{
  "d_model": 128,
  "head_dim": 64,
  "norm": "layernorm",
  "norm_place": "pre",
  "attn_scale": 0.125,
  "init": "normal",
  "init_std_down": 0.0,
  "lr": 0.00738,
  "lr_head": 0.00562,
  "seq_len": 512,
  "doc_mask": true,
  "steps": 6122,
  "dataset": "wikipedia_en"
}
Each number is 128 + 32 x the weight over its row's rms, rounded and kept within 0 to 255. Layers, rows and columns count from 0. Numbers have three digits each. The size before them is the row's rms in percent of the matrix's.

# layer 4 attention query, 256x128, rms 0.248, rows 0-54, columns 0-127
099:127160099173098133097049107141085153139097106112140136104151109218064147149079104114104108082145114081167190075121166142171147148099135154128160041161135104083129087122100135118129079135093162118121147164110134109133151126104132201133099156100171163114178154179123117083132085111134137149179136071085078085132135128134171172161115151118150128063095128175127157139116074126149133153138
086:095154106127143134146185132085103165150169183144125129076171126082171156089131156162152163143128120136159115103058084132128124183137101130120072144140158138116167156115131107167156085124152135130125063104101178096130141088108149173155138131067132098131080159171077176157171122091141157137091087174142131152144150097148082079126135152189161123178135073125094047060134115155194104131117
101:159130101203177119204102123129099091117129091124131159151086147202122118108093116121142142125061063156153089114164097120103115107115140178181124121109151149146117115094122129078162134135155109119164144138127112182060070069148106134108148168149115182089181067075128146135133097168121154185142098132081127152078146147078146147110150079116143109131047159095124161130133135152184127150092
092:111046105110194148150122173075164087104128171084138123115139097160125172125110150106134121089087123150182167166144126111189136093166118056134097093164128083100161161111098145151161172113143099099158117062138129146166133107061144127141120103060114158076137102112158170079162172154066080139183159182088109095111110124186118170132137110131144163149152143151146140150137100129169114150103
077:158128088125102103113085198126118192154116098146073160136145125156110130183169131162095157102194137132118109120115134163132116136102094090141106104118052151184092087075154144129173107071099139123085158190075107111093169058160122122115138153139165162131110207099071136169158140138183139128107138067107102118178121167160156153165110154122099129117119117133130124067159125112137158165067
100:175139091103090174110115147127132097158088067089119159085127094192064144174105088124080106129116110141150180078115130215094101111104068085129141187098154168166138172080158153104124131090129138116086178127117077157083183081109094169110101109129122176171098113130156155108166079140173142116133188094113099094090123128137166145163107082153090132109110162158138117128135150119152121165122
106:081137156129033092114138151130150180136095148129134156161151145171082159137129159125162085151118115091123152109146113114134152148178114206129086160048110153135099169145136195108129118116084159148128100190115137098118117114105145104148061073156137146113125125123070146117067070196111129139137132138192119155111127099205159173188144176117140131118141092170081166128152123139127075118112
094:141138088151116138171155171119141060127138087145144090169151069092142155109066121177158175147085059090082146115075103156149130152131157094106111124111161093190150102173185091120124131147084093117156166125154175106136154162189112106123145113134134153157112038156110147131119129068130138065111124071150152183129119077125111120120114125078085106100094138078130134123134128188106192122116
086:168133193097112061075135158146101131166084146159152172117118175122095122141111178200092127096098148076159130102114115094173157152072095197199103108142189109099105163134122115137121150186108129121087131131128172156163108174143080131117112091161140077152165170106090152134175089108095075160117144088108112146123100100104079142146112127164133203118152109168144170160103132110109157099103
099:072110201122168120078136175108088141151091145098110123149181120153187143089118110162120142045088119149150129102163154162100138106085114162144123090157103103159176139116118096116153112117152104135129124173131114163154165130142116096062100103108084168131128087107155073137142186185140139104209134150073145172147070118117114149112101181113099106134171166159117136167093084209135170151143
089:117048154118111156060063133144121154123093163087157126079124098139083170095173114119120131143160119091164147112092116131157122137103149042140172135132094125129105119129086130147106136141106114116144209110126057138208204100122152127129117158149156169147130167119201066147150185124116139126177144112096127129188154129160127161108098160150095135091146121128151182118160122100051127095104
080:131115168140083164123085138155157162193131118150108155130163186104156124125135122156108106090169202123071144149132175148064117129109163135117107164088144185095126124083115114145080102095115149149103090126182113124193120157126106112118192107114121167162134088112163181149142090176072145094106165089117145134142082121170160095148079125110089158078120067166135068120140118178104088147195
086:208153131104163136171157104097048170111121106159144098114105133068140113114134120117110121131142157089095128139155109139124183158119142171146175107067165122091149143157148148114153100145086136090155101132111162151084142142126119111097117111100127061181144137125154092114085110069148084125062134061167177141137125064084132088061104114178081093116179165120108098137067193103142149133102
096:111119153134127109071149109173095124098108147137121138142113151134121131124140121103102139164095149201109079172114129205188121130132110108103159138082104129054130154101095084108131161146145073088135171049152102116105158129102085119217126131132142125148177122169147128162171138092112167138160105130195140101113128175154143167083202117117148109072172076086140150084103150091145076104081
108:134124180090088125102178056064151090178143132180118092172139076091076078109139145134111119139189166126142151183147138176101174129123146128126136189148116149146137126087120127128084133167128161137155189079121129137115110101148174115130136105124095138128074171112143136111093061156099125133123100097097175150143161227112141175139132127123105031094133109086080151145131160080124116120122
102:067159148141105072171072120135173156118126155165134093101122059126118132120056100098195137148140085124091095167178144076100150086133100187216175081139145091130126094106100073099093150058121083107152121127114109130088123131107094153092128104081095144172109140111124146155131149153097178170136118076131099138155124142131110146106104170141143119132136101154086132067170139095096084182107
105:172151152131080149137115147132103119144102079087121187137097139105167123152147145121111163170143059109112092090147096158095114159147074090153127134173153158080118115065071166142115149163142171120132112098149090093108098132098098132117109115087169104155093177143141173143097090074139086110140120101141069095092158183095180130110088140103234105089087165152147120105113078108067171138119
109:120150120147086118120125119148083110118088145126143125064155144123159102058116131136097124162160145060211120097141142122087141160109107181114113146138067131097136107075078048116147109133131111140156127142155165114153176086159112133101127091119198116136176119138122074109103124156201124114139066079184106068169148080176158161126105157163119080089088184105145116135089166085120136112107
103:083073087146052092138078082131107148133096157187122152129090107129138167178187119100111154123177102091173114146129140125103128136170145129158159091094140065126162108108067173131085089105106139160107153111115122125131152116077114122170162092169089158173084125128080118191129110126096087133099124185154129104116177207127147133142141184131134127149076137083143104187124156145122123207104
100:146165140198092145165108139149151105158163125154151156156103184139131158157152122073134135149174108107066144099154075092104142101155169122150116150133105136136106149104108116126135093156109088120121133125092106120101118154129148125149132132175081129103140108127140206120112125089133098125079091117133149161087090047192071155097082100109109191127184173100064220149153138080151096195086
104:106167135188173165122087171127141109081142097130179087160159153071055130117131193103116156154154083123107158144100096109092128142177108099119183122132069120130169173059128120087111120135164147098169140167141139117084143124084165089196179116118138103114097173158122077095091085138095117137150107158128164145098123146093150142133120101113149103124074089161180126091111218124105127169110
086:128138142114128080148130195143140076163111141173172132167135179138147137119107125201084107164147112082133126082138169127146092114109149131088107156180118158159094143135106111104102185136126164139083167078124119117068151138128168126079177112162090172120213152097096078077130167091158144090111197108107119155141172140123205111101147124123177148080129136099119130127116135105153097091213
111:178127164066137153074117117121167119203140144157120094127082114114105156124132155108132124168134142136082202129153165192149115168126162084150120092159054169067105134178120111085106142106154161135080139112082119072141138084122118115141110146085122155079126054155127098166138172147167181131118142181089145134187140110140083066076124183076107134134082127117138131104129155174134106114113
109:105141114152166113170133071088178167148079079122122131120149114121114086058094148128167118105153120086117177123162076090120159124165116106104079124136138136153141079119133127143144166131128092097134185099133081099138149182149080122195114141187118128102152065164120148110113097150141016080132124063116093176126124146095097147125148109116135131188051189107153176105145136135102120145148
107:109088083168100068148174187105072104121164180107036107150160145124149120115142158174138191118206097135089123134167080119100103108141159127115106126116187127114134175041100133112136126127113085119147068085102103091100121160122095110111123050128137121135142094126154122124123119157089129161145159132158085170160084120159151116159058124150097112155150099139153120078142140154070171126159
100:171131139120074132058120126118170140143078096117153142137121119120142154107135100130113074175083157087109146104196100113127140195179144151144102059128177118170110175159099195081144138103151089144150079115183150091079132165110101130199141087085105103067128101169140145132129149153147143146121041127119061141157130147062143071091130105105072137146155157136130133133123150129122125093159
098:144076186160155118097061073129187127125120169127134120115118084151093128124135111124107174063123114144149117125105099191130159164063114147125185133176156098148120150126153157173114161115093160155144083131221098174165169128137119128074147138136082145122127165129146097097148106112109069119108146091099143138171159099149109159152091065090150145142166044122181157158133087161153124141181
099:074157151106127139155106075107117113165093114112154083107105074146140140142142108104058085145133128120098110077098133092133136166119145103177180175092109172148160129131161119160085145208186060143139145182108100062088081119107128137180091152105070158088181064084086148159144181111123106160128155145106133127104171196138137083170114093124103116119113108093143138122110125120128124062122
100:111102136068120050133205153166087138119149116130204092094107144143144103118127150103050141160083092118170127135142122153114129127112094081135069096141142152096108098135123174191207102113161159134107103150122123091130118119128147146174135085154089199171076101148137111140142099075135188159107066130109179136156150044130131124093092131200154142129090165116133122141119118112135148122129
102:097175120124150137112121166070153134083113111086108135118125087155142130115158125136150134084152165130146074134146110168171157128065047148080130197112116124204125116148153091180092095112192146099153142045140146139143080156088116126168150105159148115166146100112139222111089130073136124124122155154123162136127160127074118128087130147125202162139130183108133179092151174112119156096096
107:101196097132098133091219086176157116049094147140165143090163103173135128108132131169127102111170145154090154135115142092149128135133081065108118082124115157136094150133128169153132063142144151145098130131124154102087155130106161133156152175125081106055140132150089160078136118110107156125099163057102143114115085144153151106246132105125101142132112132149131090160183191150117115155139
115:125192139113097143064075135168102092124149172176079110159099049123169105107161108146160145101114119096123174124074140176147134125127113146117119115144091139091088103106153151141141087150086089115122113220134123187074139118074110129136105158092162090126110116091210101202091131126099105111123124102139187080099152142102100138120109168136139122121131157130168187201169143111137164131105
108:124109120105128131102173136064081114155152063092120120102065141155085141147088124118165136130133102220139091102109106201135140156119158133164121106205110106125163166100101131164179122098135172134139142151149084127144113145089123097106100063144125159111161094151104061140129102138103134143106121112142037157116175084142054120130137144091092141158131121161153155228079143134119119126156
103:118145118151124137119169125103139137120058113137134090104102154139195096079086137126135063119130133107097099074170161099144130121094114129135181101185132155149114138078192118129093083142046163110060159119143113151057106114113120172126055120143156082191126177136122197101143167155136096178141106068132160117133132123081104124120094177096095163135130094160103122138161092138098100084089
106:157104132169131115131155188083087168131140114149142136105116096148179162116181087110128173147066139092096127116084161089048153094111125170148190174182069117119159130139123174109141136087110125077188095179173176127122110146121090211135129120124114169096146124124139138119096080138155172105160133105094056105120119145073117169096093163118052131175129133138074140138125126146108146149110
106:112180183086086124097098118106112127125170129106124159163102145064187126140102121101173187127078178110137161146127101160114069069086047156180185178132155082127172137134133153151128187133148167179153119126170147123115084075130125143132115091127049121151132157112157053135074172127126078148141106132138100138101066164161100156153102086127117081115124141158143128110098131107141113124146
109:134171134056131064119182102199115149136130071125166090103124118130131114182162184104145114118122112150122117175052141167155126122126113148061094128072178129146120131111122163065116097160100165095123112082116195176114119168106091111111113105142112184114134160186058143125153123084128113121117166103139158167172161168110072086095141060107140129153143122159086137125128194122140125110114
096:168176173148115091108062109177152131121086148116136095150164135162121070120150165089144088103055094173105111130108120152082122156159142140125116160174165111173071104144132098152137046171132146115081126120123131121145132190111227101127147087066160172155114128088142152173140126118101121181109147088161150116138126156128134133176110128143084092188099090129085103087075109141135110164091
097:097125158058101107132158159141152134118124048140119092188175162123150179132097128167133117116091165115111176096058188099066147130097136135133160140122148120163132152108113141167138154141118066131135156085148060144071105135118137080055130133127143128050120074105134100163109136062159174143148113114090108168097128151101142171139103166130170161135212144099167151157093127096120139142098
097:133079132119134138114153182166079136152169103101085184084095068179091134140122177151082125113105146139136151133116177126109158124151123055119146160124086002161167093092100065131096108135113134073080138142143121135129113096157089083122131092111108097139144111137130095067077096115153116082119093127086115194134157147123177113138128148082187111075131147159131150121118122154140165120178
091:087157140114166110149152096115175118118124117150050124093136142103097082102090095096150151134150062151164095155105155181112185134143155115071151148077115085138110157103102169114153082141151135102083129111064144117046130115146092145132155117082125137145185069124097139119099167185156114143126096148114071148092172138111183066103162100088116129165162085094100110070141148202128118113124
097:155138104176058134113147127136099127162090098169057118156105143108104148107132151148130082108156132123089140140185130170151138120076113138084122152120121104110155134180096140137166154117184119132109128156115131073149132154129077100117174072148207119127081105051104091067151180139113124160083196121151157159098088179054114144119100198107123169114107152149099130176086175098120145145111
091:137123119071157101145130168096087090102122120175104114133103124152152101148095116048159137106105092139152061146176127119131127156081073058113132167150116154123162128156119133075125093158106141137101105147156100155106123132113120109212138109161124145150100066099143118077100169155084137079171185079094158140130130133151134111068121146138065117073095155170187226126142127135126078133157
099:160131083173118092058138152132112097123138050111141172117133083110124126103160135129146197169132156192107174093124077061179128139115064151134096158159145038135089093136158142109106136135138097171171085153164110150149126159103093119093143153160125088155100132126169125169176087125131073133090168096123107155091065114101148117111115149123107109181121112155109109149147098179179106186104
099:024126141122185133108123144125103109159129115125134138144079143081137147080131159155137096103094139145119130173108085119155071131206106181133162148145128166132163137169107079163106104074139127116103140165164101133119056143179048153125114119140112188133128139147154161098112129171100146132123176133088120122162109094145132149149145082157126136171108147103193116120113216102082224125128
101:081174127084144126084171127150158119129188140184163189135129117165149141128117145093114143124157148108161159184190153128171085099085177113132131057164099095153096132127080111124111160173070148141120107121114100166057129120123131102115101109173139170148124130116120101162140150199127161119137120063149141152163075118103163108092076165128048094064110130177165167107104105171122152111095
092:112123129112101079135077103106127105069132191194123206109154108117053166144094125137141071131101102153124144145096145135132149103117092120159125103170132087124098066089106098175120141110180154085212104161109116076125056141110119134106133108143169062118146140183097094152113122162126151150130183123128155128088122108147144109130135212100041106096095151147128178103115147112128102132110
103:107152176075167150143145092023123145188131098135089115107153080144128187100074104174167167157082138135158143149130092143093131120128115138098132161127170152122100160107104044090112150120143144120079207135101151166079147132143113153145140121138058058111104122076141192145091148118121164133145122098110123077120109135101128121120175118096097113181150128082157122139101143138101112166200
106:094104094129161106110080172140194082159115144117126106136102146143164127100143089153141089121175167154075191073126152101132146145112123103146114091129128112113119106044140165103161068176112148149145131164166111185160135098084109121125148120127054122164156117136091077110123101148132158094117188131125155123118114134158121159109112167123076088119199141130131104172108159167077178196037
097:069079074085121142112153161126164108160152096116121126134162094113110121117148122161139147159193172191113130138073157152069083132071137153129148110089144166104146180138164178193093158170127148141094109180083089097173084065113133134151141134113130143146096107150134138108135068086172101192153120132153094161145065115073109137087128164157135152126100139127095174120053146142114073147137
100:148190136093079151134088144119038154137135038123098075150105103166166129097157137123129175065158089113160086124192129192142133148099081102119105106130132089122149158094131157089131133138170113102125091160137146105111093131165160124072132109093137152149129081144101182137110087215137129149166156159174107151099122106126147098106050136117113110131134198093162110114097142141187121113112
108:144139203110110134101108134160180131151183165105124181160135138138136102147083167120177140070130123183095087094153170077135128129163122157096133160199092082099125182123178096140112106105098164192114132087109122146054168098070117147079187146152116101153077065132146106158100106117133138126141124126189123136132115108154097160150171152124122116141169111141093135210099084130133175086139
098:145109093099144120118143174116134149086091071176165178206095157141136083127144169111178126098133074117134148180102112154126117113162134095123111147122102101079174109108144158160201120147168096121094095079126115089132100086107102123104126148134110109187138096157154139126135166141114176134120139114089163140104129081246118149102170080152177128161088116158123144152125027113110102097102
099:110133163131111061078112122131116155121102083097082124093168170090138128153099139096099163192157137156116136152169158105147112164183094186048141118123062179102133076120141129132139124162145155153125175106103169141109137112173146138151167111178092031097104171181159149122085146204137100074143107194150148101086091150161127077139114124107106152136136140172148142132112108133140114153093
096:071103136116139104100125126165120136173149148104178159133071158120092118070117109142113127124115095096096179108151154130115111121184094149150165071134157076170077089163063157141119106120163124108091089091091127076148107159042151146108143113162170131107157092107108153154143093096137139179151160146096085054162149153100078111202100137121122162108103137161106056113089170094157104157155
# layer 4 attention key, 256x128, rms 0.245, rows 0-53, columns 0-127
106:136106094163137186169157152137178157122108158138116153108165097085149138148116132178149102146164155140056103147120043141131152133159194108143103148099161213121155139158157166088089137070083144192119132119102126160141082091119147120095100121120064143137099122085161076133080122082044157117137192093132119144131135175107100105072106137094087143128127128110067123100099118102101114117161
124:196146096132147114182100075077130068087072142163146146117105149124106116122094192125149130119117148193123096111061138142093144108143111061147126144137165127093124146144120116178117159144077111123137191052134085096096170162135151091132058107158125119125112118056143102131142137097104116134129160104140161155097159130129090153171126090192151122127080084176134164104105136035086114134131
100:145078165136077149147114125127149079130084106113144125183182091131112171132150072085160120117179163064103122204119127161132124084096150110124057119105125143103098160156125162120130099173134144090110095130165121156146105103112169141057151057202151105147134153147102126095143103172118138143179142115102113121180132136193143065170085177147070109171101117123104129119113089078122115185122
099:147135100121146208136075095135120112152113069125135168155142141132143077111133155098097132127105106114129138097145110134090119128166159099147164047142092154126126152098133094135163072107169123135113103066122121137119154119118113130106131141101148107100126068111101092149136144117190019058058093076161125092094112095120134065095125162135074133155057154140117161141156197182158114116163
107:159156086121147150105113120137134152206180148143139171109144111102123182105100173183149169045116151125149121086070146089084127161123082080078156184110103190121140157161092144137119166120115101137158146137154147119112151172125156121174077140131061133151122129099114087093109094076105151155134155188147194144165127111107122112149176104132121197054096127113139130119132150055161097131149
101:122108142111136053067124110136117139143065137168141129077117068108136120072111160152149151114153174130166122179085125163170138101145144055141112154183107149081102076164095135139117134143102105116148181116105143106111149148137123177183139130200158101131167177128123038211154176143092168184127122054116153140122157152167122142127115143093118090146181112132114106137141159123103118139179
097:078139130116162110091132091178120127178171178189142186108122104122107141146100130140151111098121073193184103130114141101142054113157097165160083158087130118102110055137130095103135152107133103122135118102171153158112060120078159136130122206155157116153172172056145129126125163130151169154151108108138103151110106127133126091171133162170166174089122116164094134142117203127087172075088
096:123152159181116142125124139099139160144104127156079161141064099114108153156111157079161115148128157095163141106158133226100094169135135219065141175107133096146104085122055155157061078136141097148047165144134130177099122090171101139141075105117126160130141072106133131114149115189115130144108109181143153079114155069152138142124136112130145081095124129169133117080163120134113073142121
095:060157130133167112140122144185100098096128066100166118128134150167155129168158052104166124108158082096106150091148132168156129123172146114043131116135087046113158123122128163099173078085123123119149143111144084131143118073091158115139198136082105192160141166170090181077114117149160089147089160156111115127112137157121107114074130128063146117115101192089112157157144112172143134120127
109:118132089166146154166088183111122128193054112108090160122164122136125117128136092118151118136137091107158218094104135113140143170086134115133124112144159149063142164176096167104118114107108205194109147134127173145119114180131116106113153130100141163171149183122101211126145152077161080168148104069160059171164115143118158120083155115145147165147119136116110203134130178098164122135143
100:183180115193119142203100140170170075138187117146155146151122103157087140082083142164101143140149112149151089154098106146137146138140148138173120106108153129080127071170152090162161161168153105111150159154164096192119158107138100176165100110130080105122100063112132044125109164109082124168107175094073118124103162118129107091157145125149092153097120091058171110137076150125162154131124
100:090211106140170114131156140109104144133141148134146133088116135157077173103136167135114130097113123141148091103111061122121132148128126122169135106144206149172161143156090111113122110131093104091181153119133083098102182116136092135152072147175090076098150132179075110160073136113074212104107177163183169138120113130094088151094148037127090117089132124120172095142096179151103135093093
096:121161122148125138114104168129102175204161085166151149120117167100145116107159095179099115112060133156135122103112150123113125133089160130107149150169108107119138119056102160124134135151142093114131077136179112049171183121054123098111180118059144154126120075180127141187135165210121147096073078141084153098157136144133120105057185100080081122136116127133163114137132094150147123162154
100:188150068110135096126113128147128066133231072135112146055138089132143110130115134150164121094128156144052142143091133071142137118150114113140121136145154080123115133114172181118139144111108099185151117150114141103134141127105187107100078079083080140160094111098116093140079112113149091061100195146140121080147130139118102110111155080114174106121112150104079105205125073138079165164112
104:197108129138145089095078121149085135106164117122101124105038159133097145174169070169157081134119158107171126144150120118114082050138151130099131129140175091080081154158141130076103154173101082152070141087100137156152173109077150117144165125164101134136136148165157177149089099037136103156143115125123110140154137134125121183144149123158065092079121171147118182118128119166121104081102
102:148078091085096159119120095168157130125116119128096121101131171122090142144090158136165179084147060139097103072127122155160162143139148094119161137107105059130117128156081144048198177162107130148086128149127120129107098063132140113102107102198166182129120117153113100066134099158137145116129180137184186188155092097117148102136144151131098147162156104114069169124113156107132111043103
102:113131098089096091138160126114120133065086141141185154034139102158158161139109099127145108103181136081067142175088121164122147135113173093127067091120109146090127137089137142136119113137121137135167165142161175132119161187108142155105173136146094111108194151118114112109166142070096176090125146099183167120112149088160153219132120143134110160202144099134142136131171054074125155136094
102:083107148110163149167143157039124120134108111154149114160132164133151143114060119186134135070116108205137156138121159182130117148110153109205106126143160120083123159105165090152097136142118095147133183153150130111146091148087065147096104116144127157170127110127189111148111079130166143141140171108068132194122116071147104140140134110066163163082163121197095161119113091178129171090086
105:159159101122111084167109158172148133145109159071181114123098151152121136112085167118148083123149090110085113133118094135137136128145166095115136077065147146132156170095139110125102162147160126039098157103114145160121175167124181098099161167104156153157167118088127109091155159061128190142145077081145114163165133149117180039172159166138118185076160137077098136164146113156087119090112
095:189086191152099121093103114183083156126157165122126171123151116076164109062145124165126095083124131095095110131109093139147142124170064169215140061099168138158091130172104156129154148112095106142162100096174136118120093071133110124094120157145112132161126123146116136097178134213140197148129146110178108159091166146145180143122142156142128118135117098152219084093136091139128124120156
099:145079112128089179148157105122141169171098196119096137118164111101141119175139064136074089068149111105137094131055164163132153110151143137199123110132094114072119093151113138183099128151106156126107094161125129184105183154141150143131142112071054181109150110133134129134170104063173149124123057173122092152139139165142076125137145112131105117119113117127065112177094116195076157105119
090:133136165103147125099076066081098135151155172137168163111106073146165174135084109076154132161130118140115119128143161161084173099109153159111112150079136095124122129150075133136158130151096136126167174153130083107192116112149101146104083150126107085073109082150210113124120112172118117169124157077126112092189093133103112157158112060129129083102053130117177191151081097141123109190087
107:137066101161136150188161136149087181045164126115179149145130109175081155122097153173082141108113067114123151102120056150119099109117114105131184140103160082148060110144151127149147099090107126133189122138101119148107150149084182088151134172142153098148112155110166181125096117130046082140126108130139131105173077116127139110098112057122147125138067158078112160132122126131161088171176
105:170178118086089108114139076122117148138143092096111128154097147089125179211151138093107106125160158166185129144152087191094116164155140158106174105112107143122114102200160159072095061111145200133171128117117158153108085055114105104138117134134078136154117127114106081142138089148107129200130139095144120147115177126159160174129112141103142054147185126151057132147121102101140115099080
105:119159150100166087127109063159109117118071099146161166155101160130152115181128083117152085162127164157103131120086081132164146176120169166173072136128096117131180102124085057083056089116078062136162121105136098137126084151157152090099152147164138178130153102150091141106168106032106135124114156126178160174092163143131163105111155067145148139122133155094142115170112179142133105119106
100:107111087122192097131182135123117183119161112092193154148149133147070095122134136139085094105131064144073135099166158146164099125111141099171126097135171116117136072129164120132127056117142120067146092132126145151118098101152099126124148181119166126049093095152097178108128146147086135149123177128086199115110151108104147116136154111142187138147089106069091042075150147142116196161140
098:123216151107089202124137171114098130110142127089115139076154127143170136125198124055124162129145084109115156168195116131138134123142145128117107092119110092078133144149097174132239097068142085098073155140078129076144176161142108168128109112146098112137167139142167138112119151156110100100133137115053114083077161176106139124165152141123105139163158171114105093121163168115161151140153
092:201142090148095148158104123131115098133158108124119156111134126089098102156115135170116128115091171162120089167140141136119139102120096063114150109099180168104085135121104119108126130090134137139111122154089122169107076121172184198128128156129125019115077184169087099083107125124142181137103055110109168123123157158143062189110126069173158130102133093097078168133085163172098092110126
099:134157146148115129110166164094158136131100107122121204153127128150133101070129133158120159191112123170095108065108140162116147140115167164127209181102129116113109176147138079111091120138118082137162134135115160134085158153052104160099176136053178070164163109124131118179149166147144095109151154153140166117099087068162144149144161136084077175121046088099171111098128097149146141149095
094:123093098137128128096129111147109165114209081143089159134147115165145152148153124142202103173124166110146150127157171081078080129190125158101101083132108128128153161119077156167150154164122178149138191134120136061149045124152133126115168056055051131196070152138136158175166101128083099167131142094167144119097147113127127144119168150100116122125121104129104126153100139169115125081155
097:162034138089140154077127141143095146125152118097119120177150087129101116162137115074170078103141118168089118087104084101128169149141086128105157133105100161106128095131168078114087106092111122081131167156088105093163161108148095109201162121083149134104106194106088097196150162110187152164193114160112114116103125098127107162161137087211151141127155123170083130143159178103094114118115
111:143084096110090094066137125073140126152128158141100155134141159173121098116074103161118120140116074101136168141139163104125116108108100136169148167101162118102155129094161142149125148112215171133135154129118132117111134172124124069128088113122116172139149219131171166057124169114173093125120066097119122137097191175199113082117132094134079126104136108132087138113203161066144109111200
105:127203131142144125146117161131109134118073148156166151154185136124125097093202120163154113160101109112086152145189136158124125133104120103105130119129079094122081110083117148139063160113088131106174089075094180116140140152033142094140107128151172113181167144101147166137127157104159134132126156093094128143060094165134159101140189099107177064151129133049115100068111071110118148105120
098:093121126121096101160140107153155095166162133139114089090150127105098140123157097178156171139170133140088141115130080132121127160105100107087125143099170129151139116090122164136150128166139145116126106154103149050157024101121119057146134112079165128069160168159155094158153074092100169140126157103177131160120096132101120155141194077181136109103177066186091118072131170100178170173129
105:115131101134109132152146080064142146158135192137115106142136140152139101075109158200112113153136118146155121083060142153103094119054164134147107080140167171128140106141129115144126090111111122116084114093095164122128167131131101115174192102180183157149133096198043098077160132149127091125145193128151156163159144133101129124083125141113149140134137143070103077056116158080103148064178
101:088103125085131126172137113065110132142114197092080138124095117087141157105136082132085121135149105129156111098137169110121125129169164109134118086160136049090141201089121110097102169142132118136091105159082079163139091144120133143104136096151172113091151156066124138124117189166115076174052124048088145088131128113131208161078142143154124134138108095091150117155128070162138159074155
104:110171152114097134107110144117107111118161095174151113145096118197135095111168070123161119142088164122112097076121105091131115127122143173157103155103112127099112126097142109122160116137137174103079143181079141085187147163121185142159124126106140121130060148052131193113203111183128127151101133234154142102133150095110151142172171160080126117126094181122133094138178083129109058171137
092:163141119144126160112144121075110167146153099129066157100152132150108101074165094121131160048143108077123118152139093135171076220108128083102112182158154139127170131112160102076147131164082081136121123132073139136141130128132081095161084093099159058135172156133086203080168088110127173151203110172116110160141142109158130127109108105159113127134130086130169097161142175088092158137150
101:110129124106143099148082084128067118142070144166148170116114095080100119133044125092085115149158125126150168129111130085129114124147097106127152136120097177106123166131080130113111107192123146173118129171106163147145135123142098141114119150144108071205117112160104162099116203129232183150098163136143132082091144145086090112054124135170090050133078115110101155117094136072119137164133
099:102129115193107090121082107117073176076141151202141087090138129184186112145166099171165110096089139132179183147127163128166100136135096207155138091103081173104137162132122117167157141090091137138089140160127127127153144173148085140135096137108137142140162113113094103184092179101140119166126118136137139100153082133181103061122139160153075133169115137101104102096107096140140108147027
087:129173112134059111166143083120110143134137127132168172088116170120134137144115207136126111096055169117148123126171072116104148142196117168105115161114098158104168110110151132145084124114152089076173160122133121116183126081109176139133139126162148097087108115107059163106183058099073144135120138195148152133202116178118062096187165127131140083187114117154145148150121143155093120128122
096:113192088111185111131069064133169188125172162091068130087110129155088163174127114089112083163092152123115168123093134042163099080098134092166126107173131102130141114120133111134074118140074144150163093114126174118154079103130095112123131158125114143118126154120199172127169138145080124134157065111191083110144123103133194117190125106126127139099149134114142127092130083154185098137164
087:167140141170117116117103120140209153188115184132136186121157110103124141116169098161162105113119118165086168070101070162104158146122187159149185080132115145162107126104130100164144144131144195116107159079137170119159126089111137163106132109084147092112131177156177145133089126139111020128116091134136127078177183155134178143143105127131126098111078057122111070161110131145125088123087
093:149133118102157097155051111100176148126126141123123056173083157148209150097148119065158080158181107110116074117137158134104108128127104087162131164120086142121148063145091164152178099100128128121118132094108152114100149122137101150143113103141118154142167158082151095124138200130116146119087078147058159171132179096124159117128143093103134139139117100091173064118162113097192096071193
099:087160142121161132095128150117161159087103126155100151136144051121119119142118056158159136179132124185131092133142159171140135070153105155106130088121090146152101150147149099065134134148142148090166092122105124150090147132144075114064118066114168124143122180113052175115139070180120116152123131101136161171067079141122120131077114127086180135126167172098050146198144108171156167145148
092:146128182178082114177071146138142172159088114118151091167104104121126177138167169161152112116129047204143114084140109093154145131127129097163145193111168117135157141071120142123133139184130168186090122159141110114151128100111133067123107123079126116056112139081202112110096141132088060164133139131148168131144117129115136130100192073131093156104100106157177171128139141065136118146081
089:092080092116118142088150090183117193118151112159042128153117184160146143111079193104138083104174128167115142108203165142149155072129148096132130123165112115116189165093099136101135160119136158166066126151146130174088111101048124134105087149121118178152187174117135125136082118103133046108138143142155121213087116147094129137138132123146163126117134114118132159159109116072107106150112
092:111058131171108077089078087113127102106083130065185156120127073048107130101120147132109131110149137127150135141180130154174095081160149145099112077158137113129151117169098159106103128137152143171115130100148132114106141067078111115205113044141179138191031110139103182160124131110108179168117128105137159134135140180096090139132093110150133125180149120111117149132145183119148093144124
099:141103100097134146158093134172100090146142132112117127165128181103141131131102125089163095091097117094177105117140149124156154153132124096121113098075193125172108080088132098168105153142146122077106128107122193090114195156121100168150110175151130182141146168119177148148127197156149107185125127153166144166103121156123150097036174030076095115059108094134106119128181139148167140100130
093:181109123134137107139089190096117087101103139164115113150060114120137138079048133119137094163137128113140098107103086119135131137136128081140061171163127164086106140115123108180043117091104159158117121106088174165113129076104184123168209154134125102131154179138123136175152178127130144156131137130173141079079064215151171104117153117117119105109144146128144122175076179150134164108108
094:125135097146180155150143162078113187124101119094163209137111163175137163141120111161141151144036163134129144061113104105126094108125111145202081192138107176088144115055093104168078138157150130113144144167179155125053132135108128104141131149169163078158146174106140124084116132140101144128151109078128146157163183123123087177137143139080094104120127114111099097091160111183097152137101
099:064109113157110087141144126061053115084117154103167126163082088137111116050151128091125165121107114133069139143137116114140114155163084111128174148127149141154089141130074175163154179136109117127122118091137139098179067150105089053124099165097111159087147136131053194097126191097150109138122172144104088162129076103149159135059120135149135144135125099178155106150088151100112102085155
093:124161094117082121182130160146159131139126105157098145133172167121168114102129065106142156131107172182115156089137096168122162147177080143183127132092126159121058136128135115065077148169109144107170149080170126134168100155141197087131120080194127099127181119118120141137166128128173085106082075151140115087094085123069184093096080141150117142131039117145134133129135079180137121161124
098:126136135068136130166179120141169100076121197158175126140101110167112141148142147152091083083130115116170128091123156080140126135147110160208170140206133160122127141124106167153161151131173147106114086163135121134172125051100177186149096160076098132101152126094160176134112088065199147186154095167131137129163122116074168179109134118108148147111133080100144131127178116155134119091173